python train.py --n_layer=16 --d_model=320 --n_head=5 --n_kv_head=5 --head_dim=64 --d_mlp=832 --vocab_size=16384 --activation="swiglu" --norm="rmsnorm" --norm_place="pre" --norm_eps=1e-06 --positions="rope" --rope_base=10000.0 --rope_fraction=1.0 --qk_norm=false --attn_scale=0.125 --bias="none" --tie_embeddings=false --parallel_block=false --init="uniform" --init_std_qkv=0.0331 --init_std_o=0.00585 --init_std_up=0.0331 --init_std_down=0.00363 --init_out_by_depth=true --optimizer="adamw" --lr=0.000958 --lr_mult_up=0.902 --beta1=0.95 --beta2=0.95 --lr_head=0.00812 --grad_clip=0.5 --warmup_steps=472 --schedule="wsd" --decay_fraction=1.0 --decay_shape="exp" --final_lr_fraction=0.0 --batch_tokens=65536 --seq_len=512 --doc_mask=true --train_tokens=700700000 --steps=10692 --dataset="wikipedia_en"
Each number is 128 + 32 x the weight over its row's rms, rounded and kept within 0 to 255. Layers, rows and columns count from 0. Numbers have three digits each. The size before them is the row's rms in percent of the matrix's.

# layer 11 MLP up, 832x320, rms 0.0377, rows 573-600, columns 160-191
101:144145142154124128109159132075120094112103174143155098117160137141152129155076142084148124174090
100:107112146088110176124109102142178118116163138173108089119168067150134143067115156168135097154105
105:073184160173114174112140095131122094180169169132101161094122109171089125105099109135162118162166
096:079097108200113138051152115109088142168119124142134116163170148112157099079119159199119162089139
102:190101151156100143079078115134112126157087182122165137155160125082138160091149123189117135138129
101:099152179128152128098106091153117158102116082117161140154098127133091139177142138096140119077149
108:160145145091128163123122135144090120103166165083119107104090097185177133090117125171051113123169
095:165159166074110092094135097146172158121200170125121170164115130089131150182174068167120122076142
090:099081147135112106104112165159134105126108097106110086123150122115151104134183135091061124116093
100:141119122176072116175121155130097090121155167181171138118073181098143135141132152110115113121119
101:146152088149110152129084190095188123123147140163096071123136081099148132163103122143173138113091
104:138097119115128164097165131175135109178105096125168101118064102096160202157097143081111072164077
099:065105146166147109101142055169099110188161075114138121133180148150119125074107109051107087129117
094:125153168164162138104140096109145157161106114143169140157141179123103118163130084136125105101142
105:143151100113101083117120137134103109124121114178081131123081154133148153083109111164139068114168
101:107127159088199154147124145148182099155155126177126102118111089138189130112148128145097141096070
101:180131053128117212187122124165139100134150166128119168173091132104140166100212104142087099082163
091:076159190077066146136122122112143082140137177172128128152178123150051104169096151089107126100160
102:131148105121159123185158116136130190110164119154058099108082101164126073134177154158147072165151
106:172174162124144133121121161137148163149119139124146164155121168201125120095119076141143115187115
103:121200148142157149096164123078109088127062114073106097114128133121170082162161082106106146098069
100:159121089114135166118081155120146096100085133186113109087169095160151110108119145140123140097159
099:148123101128071151124165120098053104140156118156146097079199074175179136084069088142123126138087
103:119143148152189103145141161139100095072089097169099133136147128081178207110201167075131113103170
114:114166134132132130087116133120174142096123170114092171152106100085134107125196085096164159147096
091:127170123110125189136087059061139069116121140150092107116110090131152165118091133153122161131148
099:125191112095171158124094103127138135160117151084140188149173196130100117115152130164123181078172
101:122131137090140160089054103123135144109087167120116099182145153198114109128087184133092102141108
# layer 11 MLP down (transposed), 832x320, rms 0.0296, rows 573-600, columns 160-191
101:131156144105174187121140167134134123137198151125100165108123132159154121114132172142126106112156
104:183119122151081114128202070125096097132137109189141120147110191103116119094086119155130181145146
102:101060118184092164158117130118137126131134097122151121141176163170142153153090112122118145139152
095:129118140119179160140116107141110122081118132130097116155109154190087161156133103052110177115094
106:141146133112140105119098112158166138150186123122077201174122101155140177172132106148079117135088
104:137077158150133175060146157103108127141097121105097059096175133146099184165117115139186114100135
108:160175159134129112096154163131117144101141145081160127159138110138167128120095104134196082122137
093:142111110063116123121126092115195132184149111139134138136185106128126103077146075148129101176131
087:224158109063132158150128109147189101139140135107070145109153137125084070123071122178123088152084
102:119101082100130046106128139136117116133117107170141171166121080125114135082149146103147126144168
100:159081117100143081084117152082196101154151101119154136096106200124099166113107113127135167094121
102:123087108183140117140118138151148099119102136129167108102098089108097136122139078111105109070147
098:117138105103115130097118147164099095112155123102143068075106097182113137114064161095111115135124
095:163134105118064218107091107166135052153042118128175135129099156156085047152147129114093108133094
106:195124112111101206085077182161095116120126121152163128145123156067166134125097136131094052077185
102:154137110148058115159079104171130140129125115162134116099163133145126156163126150178138173116132
103:101156118178158058081103077130145171121128134182150120105154103171172135146107160170154151130147
091:149156095148110148139076156151144132126158130142081170108173170093116136100116129130169111174112
104:112124111133138110145129134093149147143038129180136129135153132199099183155083127141119142189101
102:093206147152165160089153107105119043111119156166123152168123092111134102113139073174129094138138
100:111107111112158164176048094144141115146117145168147168110098130129116134073072109076091177096130
098:151069126146132059140105145145145125067133106094130088103148083100131123119063137089147077067098
096:129112113089147141131135086128070092173037159094168151137115153088086136096078080144168142093129
100:135116141092109164125165128161114182115118160112087120152097119139140069057085059114168196155104
112:176154123094096148159138083158170132105190134104140125171124111140128182100109120109065119123127
094:072124130125168136114083121180089139126140093210117124152109089173118167161139145128170146129113
102:119191083150120130113146203140134109125118127184142139148158124090116113148122122129143117135134
100:175112120146173122148053188151127111118094110161098118157086097127117102097169126152133153145149
# layer 11 MLP gate, 832x320, rms 0.0393, rows 574-600, columns 160-191
096:142148142171170177120127174094125158131116106129130138099094159173093105132119090118138106079167
106:134118149163132124187082138135148130162174115124100178143118089107122121123133129165169136141104
098:141127131100135158130144088102131140142160086182171178145114088113106116131081153143149096136158
109:147153125148103157129138093082085121211136179172147108118135153109125104121116190107140091131112
105:108121087108134205157118079185078150171168125086153151117106128184135117193129194117102187165163
107:088148107119139074102133158128116144134154115113109045097115154055125189108052137175157153117127
093:069137143166079111173123121120072168076114177148076113108164059180130112170095140134096159120094
088:114129151114082166171165182138166137128102149152120127089123133049127174134176139103175143108100
096:126148175214168115101131141119088097135119114112124089137121174066119150156207076163156109114173
099:141099049112155137131088117134152152099216120078076166147156100167145123122135114164136127127133
103:127173099144076158116152149116163107111135151141088128104110175133156177181109124064140140140092
097:097165121112138149131104099091104183135178105115114173148114155064170115121157145153103166145146
092:030100116139128177128177123106103105081146113080141097176069142140119143068119055122143119158132
114:090088101094103157083074142156138079092175115125082146101122136148102167159108167104163099070132
096:126099132187102111093116129080143060132089124106127051117117075121114055095165142135190129183100
104:143137092175107117094077137112151184152134123096135136151157097103219155158155122191082103144139
089:089153170159142173096062120140062125115190130175105109179136138088112124143171116062144181101164
103:144153180190120096163150143118206119071139145111097094160103171097074125142117123089113094113136
107:150113117141165158109174158138175099142159147151135144107150085147089165102140136153152147142126
104:106091103168111099053125123094120166144121112124137131149147132084140152173094150153164139135124
105:140136181150181151110079169101127122152118144180161173122095150105099137162180196171120149128132
098:150108100122136095146183149102136144142145153085097117161144160115125133126087109141094137108170
099:135156138109069096171154138176084090165161103080091103103110077119194140096073154179139107130111
114:138122158115098102166165092125124148083170128129141105161138123124141131137137128137136151109072
089:091094158150100133187047117053119090159156120187114142133137052098101166156137129118105094158086
106:106157103165150138094025125114111092075118129108142091129138154057135146165186171135115100144171
106:063152139091070169136132100148103214089137130127083089076117208086068066107155148162142120191120